python train.py --activation="swiglu" --norm_place="pre" --positions="learned" --attn_scale=0.125 --bias="none" --tie_embeddings=false --parallel_block=false --beta1=0.9 --decay_fraction=0.668 --batch_tokens=65536 --seq_len=1024 --train_tokens=834500000 --dataset="wikipedia_en"
Each number is 128 + 24 x the weight over its row's rms, rounded and kept within 0 to 255. Layers, rows and columns count from 0. Numbers have three digits each. The size before them is the row's rms in percent of the matrix's.

# layer 2 MLP down (transposed), 1024x512, rms 0.0392, rows 517-550, columns 64-127
107:127137139111198120157134128135099180156135144151115112128107160102108118131093147152071135103111129209162167071109097117127092142127145139134112128143104148146103117093125124139129124146148162
103:078118150154127147178133141118150152148143063129139104139153137124144108126105079186125132117120124141126121136091137128090119085081129135126156142102148144119178119140138154129132094125154150
105:072141106120168175114130103158104135095134143152159156114117149061186092122110157120122139169151167131094106147106125149131157140137101151142079121141142137094109147127141138157150128146171102
094:125119100163150130119181098119183078112062122126125075154147157095139135123074117183072126136113065115088113091129132133097116153134167154143167142132176166131114129124168174142124134114170120
100:128108102121104110153137149102124140140161129164147109126165083090093094130134153153120132150110108081146101087106153121172124107131117132132157169118140113125123114112140141142105118141136160
103:095128097127142144167103129114102119078139152121116145136087094158133159104139110149089145130154105158115080089145125139095162100156138148135113119142157103126132123121147078154128194135163170
099:109114134182156147153152141058114149122102113134126087093127125137141127122156133111113121108110135136108125146141121130132124091150101157123088102109141193133084142152104169143133120112144146
098:091130149137152125173121153102146140124120148129122099128110126114138115129134192154158147079078120143129107112095152158170136099124139145128135126127117162134095151105081128161159163126141104
096:071153149125102131118123150139141172144113185114102104081142111132146113090130118102141121144081110086071134105129135130186145112152125090130132137119136138115184153150084150112154115151113154
100:104096168114107131133135181138154123096119161097125112148147131139118169126127080173112177128146095138118142128150148143128127110121138176130149174110110113142159130129134096143116056092123150
097:096115132168131125153117164114107129150135107138122137128133087108148105165141116103116114124125081129083149130121162116097103128115091121154109138109185108121154133136138109142113137147117102
111:113117125126145130100128130108112171121093146106120088117151099089119103126118136123079134084106184118097134110171091152130144120130131098127150127153120074080148142177120101165077139129116114
106:107134154165138123154115090153135152100114104098155137151086154119119160094135105083112148135110179078147105154111120115145154143112110093133111098145166130117112114123133196114142122119126096
101:113135119130146153075123128137123106165132188152126150094128121124165145145139160126150109134141132129125132155091135093121132142101157113116161152152137152124112130130165118108106064144155113
091:110137127120105126172106123128158155133136132160128113096172138100126164146151102189092168114181100152120119110134099105130114158113141141132139126113173106109131137121080137130111132118108106
091:149130091060187095122091115143168130154116126108126129115117139104118108134121108139089173121115093093121140147105123168110127135148077140117138107117114112116086144102107161112129142130127103
103:154090120139104138124101132150126161168113129126128110115159097117110139125139160161129186133100152184122123114132079167106136044143112120118138195109124097096125127110171133159111062162159155
092:152133145134120162167139118132146145106116120097140114123128180112115142101119166165126122100147110131152141123149131093134117124170131145062122124120083154135111143137153115167099101102116157
102:163134126134168142160125139110097156160126144154165146106109090120108153138115155094146136149077089105115140142122120134152112180142104115103104113137138104136135137095126123120146128091132130
105:146140159100146127160126163107101118090098139111164116137127131127084141126132135128148150100132113081086135137118141103139101133132093122106190133168104103173114122151126123128089062119090166
097:086123138162159137106094113124072158127134107101102109082153169141102126118123116144151107097131124112102118147164121118165133115132147157118125117140139169138118145122133118136105107131122131
103:126134165163115098140116113164133151147162154111143200161170109139133099129128154173132111088095163124123105166146095144114199125103107151136107135172182075142130137092126154132076078103134125
095:138117124129167137138159109113099120115096144124128141123084093145136114141143127137084122118151149143186137139120156123136118119123139129168099105130187140117105137148130113109156123106148130
106:113118129155117130141116156144135153184142127089112121133105158123122160120165096144115062163100115071129126120126159122146126117114121144142104126133162122145121132093126120132151120098141158
105:151165079097143136082132139157136147133147137157110132141133133121110123135119113103140090146155125164124154171116131107139091180072135103141091129095118071091163132124121140112135105141134157
105:140114149105155107140109128155113128124058153128122135161102079152102105140123162153170146095120115132167125114148103170168143123129144091113149121126027143113151128130167172115119134144068117
106:109136140116132117090076105135138106170112159124120109142062109113117140140154100132145132181137114137147160139122077182113120140100115107147132126154083137155108128118123126113079098136121102
102:136123143146156127134101158129134140119104151115128151159126135130139143155097108146159117107178125147156058133056112148149079116125168147144158052185123174148117107068126175082096117142132090
109:115128122157119112090101147146114116102152194110107142129135169134133129106154135116130108090159100136118094177143134110104175134127074125106158105162187132175151113139162146148077142105133119
112:114154114158154115123152114145152134116090073154129126092166103093167118140100134110122104136118136116102142123127138139116078171112106143110095167118182121141136143134127114128103106160130099
101:089134089127132133117126118137141111085118140166167107078145133104058125126124126078095150163120134148143107143114150106180114127164111152147132134166097125086104117124147064155154221111113155
106:122118155157138109126121176104096110150139126095089139182139128125142106124110158151171132174112158137115131191132157135146145118098055155140124090086127160125159097139134135140153085133144149
108:145134101139085131124100154154111139106164121158142143132116107126143075150093121110108161128123102118117135111091126062112167110113137125093137123095147187139136141152145116113134124126120119
101:139138118109100123122132108118136162101102154108162182148160137115111116170093110121127107120114141108100117117171138118123160107078116033130145133148147147084142143142145147099063076123118122
# layer 2 MLP gate, 1024x512, rms 0.0411, rows 518-550, columns 64-127
098:124102122127167147090124127146106093107100157160143111127078095094113093130148136124114109103116120100107083163141144130124133146143145155136095119079111177140136123180080154092191194128136101
103:138094171113145138129156120123139115101103129160146094092130103141159112107148133129128106146166140157092143121146087106136133089168116106102153159145151170124167099166095103141152137103124155
092:086157171101130134109138135175120130102170139126123122119142126101119169158090077104130138162148151139151140146148116115129079184114137157123127117089129132106122108151126150103138113132096139
098:118131153088117115129147130119148094090150140080151151116125111119131173148114094140122139149145120197114121131183167113132072145130098135112152135106106099108083161164159079118114159136110116
101:098142111139113098126148135161139163133149083121099138153157110149167147138114153132131108155104145132171096161108082073142135146133170149130102102141173122129114100098110156112099083124110106
099:107134123144115148129132167116146163110180116141137117133102114119175107113106158133106118091148150084126096112091104113153168127151131154080136156145128169121178135105115126099111159115144091
098:125101121117171102138104142154101130116090124159127126129140182184115117147168142117122078091152136142116128122135119119147137172082121139115140162120115140129096119092140133104102062122121123
095:161129094166110128114128143140132144121132107146138084153109144131123121097138112121083084116159112069139132118119124166123114115145174117131160135131137128108151101126143118124133107124134122
100:120126125116146149129109107106088142116220179155082130112178095139148149122123143129157145130121102153176130151149114161145121124108131139129119132166098186114107143083138135129167113151113118
094:110158122104131151137173124110105170113148169131177170154127151090116124156121148061115135143147167091164139123056108131198109143110136089147139124137099127134102082098106140078134102131110111
110:167129122163137147128103089145081115159158150102165182103139091126119119131107152174108154113127111115121106091117166121065157142140128164167152128101148156153133129130147147131133123131109142
111:124161100172105120098151154090148115163160121096113106092091102112119140106117078121103106144153123117125088111144132124137155116158160091141181134126109152127158133107166088158126135137136167
099:126135134140089136129137134144091093137129104112141151126136073141154138144138081155128143102112137137136122129150080136083110142150140098124129109142187138152162108093143114108188149144120147
093:120157155099129146106086108131107133108127134151138118109180065130128145130139112137169117114125162121123130130159140100092121103126145129108221127116108131108099112128131073123157149148130159
088:132165104128160138101157131109140138128085130130091165131140225107135105108146142110125124114133073087128127108136086147140137114116106112124101141122183143109147125109111098189103152106125147
102:106115152118126081138146115159099130121103126117111113126136088120130148139161118100135101068094132076136110120138110129154118146048174133103123101129098137166142113125127137130137089136091096
092:096121098089122156132140139158141085143136129078092098166120138121155133129126158158154157101094128145128113123159124121113143122099112145146088097128090162167096142107108109150161115121132175
101:115132184119143127095088124125156147101094128101135137117123138134098130125133137185142119108160132106155126150109182098133145084160113118151126138149166129135126118143145138149140134113111092
100:138118142091106130081142128096107130089119153140151103100100127113164105113108137156128111146113107111091124139171125131147134168145135119126127141099175157095149099140117160105138134108126108
096:134151126103155134151114121099105119110125132124130093119125118129124110130145116127113086148118143106132116138098087122172121111140125130113126107107137173098137124123117119128138156128119195
097:150129143106129166106107102111151118165135097134137146134099131108127148133139107136124096145154129131123140113129135133117127143139133154105159179096071141113171133130102108122151137161119135
096:112142139110132109126147079144133158203109134126153124133098201147137142129144122164111123121103120129108092128115103158137129173161114145124108155077091148173104102170158155136159155122108107
103:135166122119128125122131112136112110142162148141127199157142155141131160144134128136123078125125112107143098088141125161096082128191084083150115141118129132147150147100118155158082165116127176
103:119116138130139164104118179127083143109107167080171117154155076146141151140127155174123128135157146091133142135130075101126162092076184147141139128126166109115116126144142133099131149112132079
106:157140131141090080155072073112090135133138158093190111143145149149141143144103153151124137171113104100088111128131132089090116136121146154120153199110162131148125142156136059122109095091131116
108:121118115141114111150134151092104126185181154147123144142116201104112133155160143159129115173144144136134072141127110088137152110175122121171101138139160161127112074114129116129117124114135132
099:144172131164172125153146122162151132132185114128150100152149133050141125103088135155120178124117107118144154140166112114118097120117112158104163135093141108116104138157190151164115138142123118
108:121182149133108129075131099185120089089112131112129120106113117120095112149137141127131117134112127136066120091141111127141110174139123175113124136106168115113134116132139121124149156139145134
106:113091139135105168112167131128122155138152179118107181141097158164171139129101161135099087127108123136147129120172124069127188103113111160164112158127134105134104140115160130103113153102108131
100:066080108138118182105162128156102146188203127097101087138127189171123074113148133120126152130134132124097142138148129143151122100104128126132147132164108132125125140115149107162130146102142135
108:153156130156137089138109130129141163112122128156158096155119117087133135152157145130141145077144112133139162168127121134110151108167150120084146165157112134136121145083166147118150128132126083
107:128142131124128146149116079101132129155114072131098134116128136110095173141136095164143180129100137116143137123121119126130146147127167137139116103136114105134140145139132102136114100117102155
104:104138131108122122126131171100098106184128152100098156083167119149122140109103143163137140138153152149112064121131138122116113095169156171148116072112127134128145149128117146135117113099128156
# layer 2 MLP up, 1024x512, rms 0.0404, rows 518-550, columns 64-127
102:158118165114119120109156128136103121178163130101143119163116167108137166113129123114126120134121157131063170128111123117078115165162104103123093081116128148111143127094111127133119124135131119
107:161159142145085098114106107086160091157110096084163152125124086130127100126131158159141096124105068119117148124139129122082117137115119099125099153137119115114149164095100113081107163127127115
095:132146089136129144087171093146138115127160145102102116131144124105153146134150096108140184097143096108090080121155172123140099111093089145136102130112106115130128119145137060152172093108105155
101:148123116135149107112134124095101129108152115161086150121129121120127113142100156110131125106092126081128105121144098100072128139088100121117108091071122177162147106115121138173103148093144134
103:086125078106093117109134117097072142082121152146078122136151107136162127129114130105109119137128121126146085122107085124079109125149137145150118152120151112141128136141170151129137167126128142
098:114136111144107145098128121147104118117127101113101154146148087161126134118158145156142127167116177121106127118108153089156166092156079131131107103146122146119136137124104101083100139143131085
098:158079174128123129104118151163161154086096113132127152126110122129185154135119172153114074054182127140127171155100103108124124112109127121089132141122138136161159128096129159152124080125115134
096:160114104111143096143131142165159165113118192110148116124109095121109149137173135158108087139137171108115124142117109123101125125143134120102173115164142102114107100160093156098086103107146103
098:126140120133155111138169095138150131108104094156126153134114087142171117113158156141102102139083142191153135105114136111133116128142114141111085140110142087116163116138101078125122132127139106
096:108176081139120106167141137128104117163130144126162116164143163103129102093129112104124120144121113066119101143138114110106116104161086112147116099108106178167086086130088154123127108130111112
114:114133084095132123116110147118131109101140147165098130153103139145082131144134135089122142087143158149138150109135126122129096157119137127119150145133105128084084108143125098152093147147110131
107:157174157174111097112093151145111131148144130151164125104075099110123128101093149079129118124100122146138134107078081138114157097127174098102101112103138113141163094085145121190127126124140124
100:103141116080135168083128117150158127167080146137077107113129103109138112130129130106119112137114151158126124150126128109106107140116148157103165084123101109082148153129110094117132174150127155
090:108135150128142120145151086147121168133127141109126157148171128127114092141166118136130150139139141097084131100111112125175131135145121142152144157131094105107094142099162131089117113147142118
089:157102118123101087121154128075122176123114118154140105157119153128128125115119091168150121161158143118079102124120153155134102134174132089133129119122137135148134112183127145118137163134116133
101:153172146135105069117155121118118131178130119091150108177147186137109147103113146069096129132152070098119141109156148139094106152152121119120140103127129122139147089127111172141126122133126155
093:154130135113110105153115098177154122112088085120116134124076129116101113088114141126123114073137133130136111126174129123132137156157185147119074143110122123092115128125138165133131115138111141
102:173170131184099116124138112137121109138192115159146101105128102128118124101082162159105165132160085145168174110108138123076151122168109127156119100134177136177122135163139145162100083128132169
103:140174090080099118104115161101093198131130190111139128172107127128149133132108102146128123130093110090153136134107107149133112084152126125141107106129105094116155152121127155154151093130126160
096:111119095105115149175118116120098124108141095121110095126129106135152138133125112136120126115121124113130130101107101143149107164148160180151128110118165158111098096100158102126113096130135135
102:100176171116161145109108128148145173143149135127093080106120125134143129106187131112129102098123066095167150085125122144058140118132120142092116138146090164118153122125111113148115119135119145
096:111095133129075145117164117093153161158164132163162109133067141108153120151110121109140164097088114151131131138148127142133125140168131149163088127151084100155126169144123170141158127138131101
108:130124122113157164151122098094130106142054162158123134127124144101122121151149105150099094148121137113122137148137155132107121170068117127110184125109131144120129113089086136137116115150125142
106:106175143120103156094086121106141153124096139126128121090124134100124147141106089099125096134118135138132130138141132129112072152125119164135168068146126126104170101114116149129139072136124100
105:104129086073153105116152098105152139139114151178094146108087136123120123135128124103134142110104082101131120119175148138142115102144124119159073137115122120154126133105155154140138125130105131
104:084123106115117130099134139149100132137121151134117150171165137170152140111112104138126125123157109138159147102130135108079103140125129159126145109124082116151121087136112133122124094126095088
104:179126086138143149101147128134103138201128099089092145119142135112086138093131089126116146147136092132094109137137189136107133163103144116171120109125212111152107106128091152102119089109119120
109:132133122162123076107174138133097134142113176117086146163159135154101110112120110184094107127146140140118115133127146104120114136083104153156139118123150142143143108136144125124102094125102140
110:160141141133143119096160096141117146139102155130110113143136164107165121120170127129135112128139130148094116186177125110151109126144142153093107133144131161138161128134144140057130074150132098
098:146115121131143136116100109079108126139125121155108109107100114161135134148112101076115118132119128133114110084112136133160112107129143142127105081114115138151149091125139149131147094127130124
110:122124087125117156101112140122126115103078118089126156087109109114147119141120106126151214150104091130150136131147177161100132136085118062137129140116123117121151097128135112111160106125132122
107:115128047151129167110146112161104096152113145159112134169134155180118117132105087127140153143148152136104167133110113134109129134079129136150119172140168155108138125155137106094159173121135135
103:142141117128156113117119099125091139152063121146091114103087085121089106143107117105144107109123137111136183150109161130161148147119118109097133143140174095155150132141137128114113129143113100